python train.py --n_layer=12 --n_head=2 --d_mlp=512 --rope_base=1020.0 --parallel_block=false --init="trunc" --init_std_down=0.0 --optimizer="muon_variant" --lr=0.015 --lr_mult_o=1.5 --lr_mult_down=3.0 --decay_fraction=0.566 --final_lr_fraction=0.0 --seq_len=512 --dataset="wikipedia_en"
Each number is 200 + 40 x the weight over its row's rms, rounded and kept within 0 to 999. Layers, rows and columns count from 0. The size before them is the row's rms in percent of the matrix's.

# up: layer 7 MLP up, 512x96, rms 0.418, rows 381-391, columns 0-95
# down: layer 7 MLP down (transposed), 512x96, rms 782, rows 381-391, columns 0-95
# gate: layer 7 MLP gate, 512x96, rms 0.631, rows 382-392, columns 0-95
up381,096,257,306,164,218,231,207,181,176,203,282,204,172,154,205,194,196,256,165,207,224,158,189,267,203,248,216,174,229,202,213,188,148,189,174,243,103,180,166,209,120,258,216,223,192,143,221,197,214,151,226,206,301,194,201,191,167,230,267,144,167,257,126,224,187,240,194,214,156,157,224,218,170,193,202,228,187,250,145,170,244,148,248,130,203,215,186,245,249,196,209,192,135,200,138,165,267
down381,098,199,197,225,178,245,254,186,213,152,224,220,186,168,170,142,172,308,195,271,211,206,197,248,192,148,269,203,149,181,183,229,164,248,207,175,169,213,250,193,142,180,208,199,160,184,207,147,175,177,169,241,265,221,217,194,238,267,231,104,184,191,205,243,232,302,188,149,174,261,174,217,147,180,164,241,227,145,257,183,205,184,249,247,173,239,197,226,279,230,127,196,215,202,121,150,231
gate382,094,254,133,236,293,189,82,224,226,206,153,126,198,217,192,185,169,175,114,225,190,206,243,189,229,144,246,185,214,154,185,151,111,250,136,202,227,219,190,186,237,176,249,218,165,204,214,245,144,206,241,172,203,241,236,183,191,207,190,209,181,179,187,224,173,169,164,240,253,171,145,232,222,266,201,221,231,150,202,216,173,254,217,286,250,213,218,228,235,217,204,120,151,237,215,275,172
up382,093,256,211,215,208,211,100,215,180,165,146,149,173,231,187,240,172,204,101,250,182,193,181,170,222,160,257,136,244,164,196,157,128,220,182,210,229,198,206,137,206,212,284,235,186,195,217,220,144,201,239,174,131,281,204,205,203,104,166,196,236,161,178,279,250,191,175,133,214,174,175,223,185,227,244,173,150,195,176,227,216,249,212,254,186,260,194,252,207,236,240,257,199,242,266,180,171
down382,093,161,215,194,176,227,258,228,156,207,122,276,229,214,154,178,166,241,145,176,253,252,235,212,276,283,215,182,221,314,168,211,264,232,152,242,195,198,214,186,181,321,192,150,179,243,206,165,214,175,193,187,164,237,202,221,166,238,173,217,176,202,217,249,170,153,200,265,218,144,143,176,254,151,204,254,163,153,183,258,260,200,221,190,184,203,164,203,172,264,177,191,169,175,188,148,190
gate383,107,224,203,173,240,172,182,202,193,254,202,207,225,182,229,235,241,169,200,270,232,221,215,231,295,210,208,166,275,216,266,210,169,284,169,202,155,110,249,136,136,167,198,184,210,210,200,219,194,231,243,195,210,210,168,168,189,182,161,209,136,273,165,196,253,241,141,214,266,200,211,169,144,189,216,187,209,214,237,218,212,177,151,122,218,297,127,131,176,192,222,198,280,225,130,183,161
up383,105,234,207,223,238,213,174,208,142,227,200,113,156,206,176,185,192,159,202,130,234,170,220,168,169,210,233,183,167,200,160,193,145,183,198,277,212,247,202,181,237,163,186,179,167,164,147,129,286,239,201,124,143,184,177,244,140,209,200,235,158,197,254,136,221,231,229,171,191,188,197,260,200,209,312,220,115,217,184,236,212,263,221,265,190,155,164,278,211,212,144,189,148,192,263,185,248
down383,099,159,249,202,248,184,230,156,144,176,171,115,164,180,189,171,222,188,188,153,138,170,182,229,226,182,176,167,135,208,194,142,180,228,197,249,146,254,212,200,205,155,220,186,255,242,178,138,266,173,213,131,188,155,207,168,165,204,312,221,157,171,228,142,255,200,217,162,179,173,211,269,208,185,202,225,146,211,225,166,120,217,226,210,176,146,225,239,215,208,187,193,101,261,291,209,149
gate384,090,166,139,209,130,223,252,175,125,226,266,219,292,219,184,129,150,179,204,297,225,208,213,165,216,242,163,215,242,173,217,289,156,218,169,143,129,192,154,201,227,203,177,146,186,188,197,175,253,209,209,202,193,125,194,212,242,222,166,275,176,168,235,134,126,240,228,192,153,244,203,254,203,129,225,241,140,175,175,257,176,232,213,198,189,168,256,219,233,210,230,220,188,194,194,247,187
up384,104,176,83,216,212,145,242,177,179,235,169,283,221,218,175,304,178,273,239,260,194,212,149,174,192,195,189,197,222,160,182,204,143,172,144,207,247,190,267,229,165,253,257,236,127,205,199,258,180,210,176,234,255,165,229,181,192,158,198,187,264,218,262,217,257,236,244,275,169,225,262,186,159,206,234,226,220,163,199,200,168,196,196,238,238,189,198,150,213,161,175,212,189,195,119,176,130
down384,101,241,226,201,175,235,238,117,205,209,193,165,178,119,211,190,210,129,157,211,239,209,291,254,255,212,184,212,230,164,240,200,208,152,203,220,229,155,196,174,173,147,196,194,187,152,207,184,185,209,179,241,184,259,213,284,245,172,174,230,218,161,131,221,166,198,95,107,105,231,189,220,220,222,149,190,182,222,252,233,237,216,159,170,208,201,112,248,182,163,162,179,260,196,277,198,173
gate385,091,228,178,166,122,273,196,142,186,230,257,267,202,193,197,244,197,263,166,124,175,144,233,195,169,190,156,229,278,187,215,208,158,157,274,223,121,172,161,142,199,225,257,168,181,150,155,173,162,197,193,157,180,232,186,168,122,254,258,229,175,222,176,250,146,227,176,225,219,128,226,163,221,194,147,227,235,150,116,167,168,160,144,210,181,159,228,210,201,247,211,207,168,196,215,185,142
up385,097,185,113,199,240,175,180,147,197,198,253,162,214,183,187,222,187,135,275,151,129,182,194,193,168,213,206,158,114,242,281,271,197,171,203,202,246,160,274,191,218,199,185,225,207,204,256,208,100,242,168,177,190,211,206,274,178,215,226,177,267,152,241,160,170,162,246,250,167,227,211,195,257,256,213,167,184,167,223,201,191,192,219,258,177,289,172,209,114,160,177,171,219,176,150,233,236
down385,097,273,175,280,166,159,225,134,212,151,212,167,168,154,160,186,183,178,228,206,216,137,135,259,214,193,127,166,164,202,235,234,168,212,174,258,175,180,186,206,179,224,152,268,247,137,150,189,204,284,201,183,149,183,241,157,211,275,182,203,165,222,216,228,242,164,185,158,197,146,166,227,192,82,158,224,201,156,227,189,164,150,169,222,175,178,207,158,163,203,219,273,120,192,185,217,137
gate386,082,191,227,189,192,146,210,208,180,169,225,194,153,225,156,140,158,188,146,177,155,223,147,248,238,182,142,231,208,173,234,153,93,179,237,276,243,206,226,220,201,144,215,215,161,200,242,230,194,243,191,176,292,231,210,231,198,270,140,204,234,181,171,171,129,251,180,196,215,274,197,124,250,231,201,268,252,168,198,201,181,106,157,171,178,173,130,185,184,258,225,181,139,258,194,193,187
up386,087,183,203,228,191,195,179,211,194,191,118,149,112,231,208,225,194,155,179,217,138,169,193,158,227,164,291,186,119,140,191,213,189,175,155,243,215,143,208,195,224,166,249,119,176,147,240,180,193,163,246,152,273,188,184,230,163,269,134,244,164,165,238,120,196,207,195,182,167,240,144,172,263,207,190,251,209,182,200,197,202,102,160,156,170,198,180,250,169,212,223,239,124,195,222,150,180
down386,090,222,176,187,224,180,196,252,144,118,121,245,186,238,215,225,221,167,172,219,165,205,165,197,301,222,148,233,179,146,222,207,308,178,247,223,228,185,288,183,197,226,226,167,135,183,235,164,220,228,177,173,229,191,141,215,219,243,147,254,169,187,290,169,193,200,174,165,186,220,211,180,222,234,160,251,221,189,250,218,227,135,169,221,131,203,115,188,126,221,208,258,221,241,236,240,175
gate387,084,228,167,245,173,230,164,251,298,208,178,162,209,199,150,166,244,226,242,285,139,212,183,167,127,140,193,238,210,229,279,209,225,221,217,263,273,170,219,217,198,211,210,269,244,167,212,182,225,225,201,214,168,207,255,177,154,250,305,174,185,230,187,163,178,170,173,228,217,250,229,202,219,169,193,223,201,123,206,180,152,152,185,239,227,177,148,223,192,264,199,110,206,167,184,282,250
up387,089,139,210,205,126,227,229,122,166,151,197,172,177,239,165,276,159,184,268,267,140,172,204,212,138,127,193,156,181,191,145,220,164,227,176,172,288,251,247,186,171,163,200,200,204,243,204,194,117,142,245,215,237,197,189,216,241,206,147,162,179,234,269,207,220,206,265,218,259,187,160,160,224,173,212,211,143,257,211,193,259,204,217,190,164,187,212,168,275,218,132,206,193,269,197,225,254
down387,102,227,232,190,237,193,152,220,146,273,183,174,257,199,145,174,226,191,196,200,255,205,238,176,219,243,238,158,185,224,265,238,291,170,197,212,249,220,187,238,177,295,219,130,197,198,213,183,224,201,204,209,201,190,133,175,148,225,167,149,195,165,130,229,248,146,224,278,133,225,182,241,174,109,127,157,205,188,252,242,176,205,169,184,168,256,186,241,143,171,276,200,196,172,255,142,188
gate388,097,195,213,217,209,158,180,188,156,136,187,217,148,211,224,222,271,292,183,178,194,167,222,154,213,206,195,167,193,217,297,222,149,246,241,279,188,247,230,249,264,217,188,190,191,163,267,155,91,183,177,246,242,232,241,244,156,199,166,114,167,230,244,158,217,216,176,285,210,265,248,194,202,236,199,260,220,175,169,237,261,203,161,253,172,195,229,175,197,189,173,239,230,175,166,155,240
up388,098,177,122,183,192,195,172,253,203,193,140,263,211,186,174,218,205,183,180,187,192,181,179,139,191,179,169,224,263,186,270,188,158,240,190,203,193,190,125,82,143,200,172,187,167,216,218,164,198,227,194,158,217,249,148,197,232,133,295,227,108,172,204,234,192,213,150,179,133,187,151,169,177,249,236,136,160,244,200,237,107,187,205,148,178,265,222,203,196,213,126,160,214,210,211,156,148
down388,098,180,217,233,206,180,218,192,219,198,83,253,206,100,119,180,189,196,240,162,134,259,260,117,267,250,104,134,207,212,220,212,165,257,238,260,190,205,150,202,227,131,160,175,201,159,166,185,191,204,215,225,226,232,231,161,200,162,181,180,197,171,162,139,181,196,237,251,153,235,249,244,188,219,183,239,188,210,256,196,219,199,224,215,166,213,243,230,134,168,172,143,159,260,202,191,202
gate389,087,203,192,210,179,198,204,227,212,242,229,162,146,203,145,194,183,223,209,174,167,186,221,148,223,101,186,245,191,190,207,236,213,156,176,171,188,190,264,98,213,164,246,281,257,187,208,206,223,267,258,142,191,128,187,133,258,310,135,231,230,193,208,197,220,186,183,199,197,262,230,238,118,187,187,156,199,231,172,198,173,176,261,244,156,250,162,117,242,249,214,170,221,151,184,196,226
up389,092,211,196,197,245,185,228,252,195,134,176,175,106,169,251,233,226,255,205,147,188,192,164,271,178,207,178,270,208,206,202,247,216,168,168,236,234,220,229,139,248,210,204,202,173,160,244,298,175,187,207,142,174,184,163,230,101,191,196,204,169,187,192,145,161,211,266,281,166,168,243,218,234,205,243,180,154,242,174,196,163,229,157,205,237,146,198,233,194,293,274,238,212,279,214,144,194
down389,107,192,218,276,228,163,232,162,195,186,239,199,215,113,207,196,149,184,204,209,197,229,187,208,195,141,173,232,222,225,198,147,208,187,196,206,225,149,193,230,205,294,248,272,193,206,254,198,230,251,162,217,181,112,228,177,186,285,154,248,243,242,257,117,148,241,173,198,160,270,162,280,233,178,270,137,220,244,225,207,223,157,213,266,152,182,191,184,144,196,147,221,181,199,201,277,224
gate390,098,142,243,152,180,158,198,162,186,155,189,205,233,250,154,142,292,185,221,194,165,192,272,146,198,132,164,249,213,242,198,137,280,166,225,187,231,166,200,247,231,166,224,253,296,117,214,231,216,233,155,200,210,154,169,173,194,199,228,265,181,234,202,211,140,214,196,196,154,221,242,206,181,123,177,208,204,212,202,139,247,261,132,244,229,162,225,246,217,260,160,201,234,176,139,164,187
up390,096,227,214,233,222,190,115,246,228,214,221,211,210,268,158,158,186,231,155,244,149,186,134,194,175,182,257,238,184,176,274,167,240,174,140,191,243,148,211,242,209,142,131,244,172,204,312,169,178,219,185,179,245,262,165,185,199,167,210,138,188,212,242,171,322,225,200,166,288,206,150,242,245,265,203,169,147,159,184,195,215,151,212,208,237,204,180,226,187,206,158,192,234,204,193,231,149
down390,106,100,247,244,153,211,193,211,195,255,200,160,205,249,206,139,180,233,149,203,161,229,155,170,181,137,292,208,260,136,181,179,137,131,205,209,198,153,238,193,207,187,167,173,187,305,218,177,190,136,202,137,212,205,207,182,157,241,187,173,221,142,202,197,241,201,277,233,275,139,223,207,215,238,215,221,181,167,185,218,155,187,197,222,248,250,206,203,296,242,189,246,189,139,165,150,175
gate391,087,209,119,231,182,128,203,247,148,181,133,136,215,215,158,225,208,149,223,154,175,266,259,179,181,172,165,216,150,257,203,245,202,228,220,200,191,260,223,159,196,165,243,164,118,203,205,239,206,301,278,198,137,250,233,217,138,183,174,138,187,204,220,166,138,150,173,253,177,154,142,220,244,154,150,195,225,230,168,182,167,177,181,165,143,249,206,284,192,230,169,203,181,202,176,204,185
up391,100,158,183,191,214,193,223,191,179,213,233,162,230,192,200,203,250,218,261,248,193,123,215,105,186,201,151,174,215,233,229,206,175,226,180,166,209,195,223,144,244,181,230,149,222,301,191,246,165,312,174,187,208,219,234,227,225,242,153,152,314,172,172,166,235,235,286,237,120,233,198,239,208,190,205,168,186,185,141,235,188,241,191,262,128,187,201,202,275,260,241,246,185,216,205,201,176
down391,097,161,137,252,253,210,215,220,188,179,169,125,190,244,281,224,285,217,155,258,198,196,179,200,189,231,179,138,199,228,227,185,209,207,208,201,223,225,253,159,184,160,196,122,183,284,222,239,186,258,195,273,177,189,257,208,175,249,148,139,194,152,187,150,312,196,272,138,190,182,133,210,237,256,197,292,150,224,197,203,200,205,191,227,150,215,206,233,184,189,203,153,232,242,185,157,215
gate392,090,167,178,245,238,183,160,173,216,235,228,202,190,180,236,201,169,147,218,180,241,169,226,220,165,228,270,226,180,204,146,248,187,189,257,271,196,278,234,242,285,224,217,265,143,142,172,249,226,171,152,165,114,252,247,213,214,199,213,180,181,197,211,231,153,130,186,195,205,259,176,225,138,154,212,213,234,169,199,164,251,175,176,231,263,292,215,196,151,181,204,285,194,216,300,163,189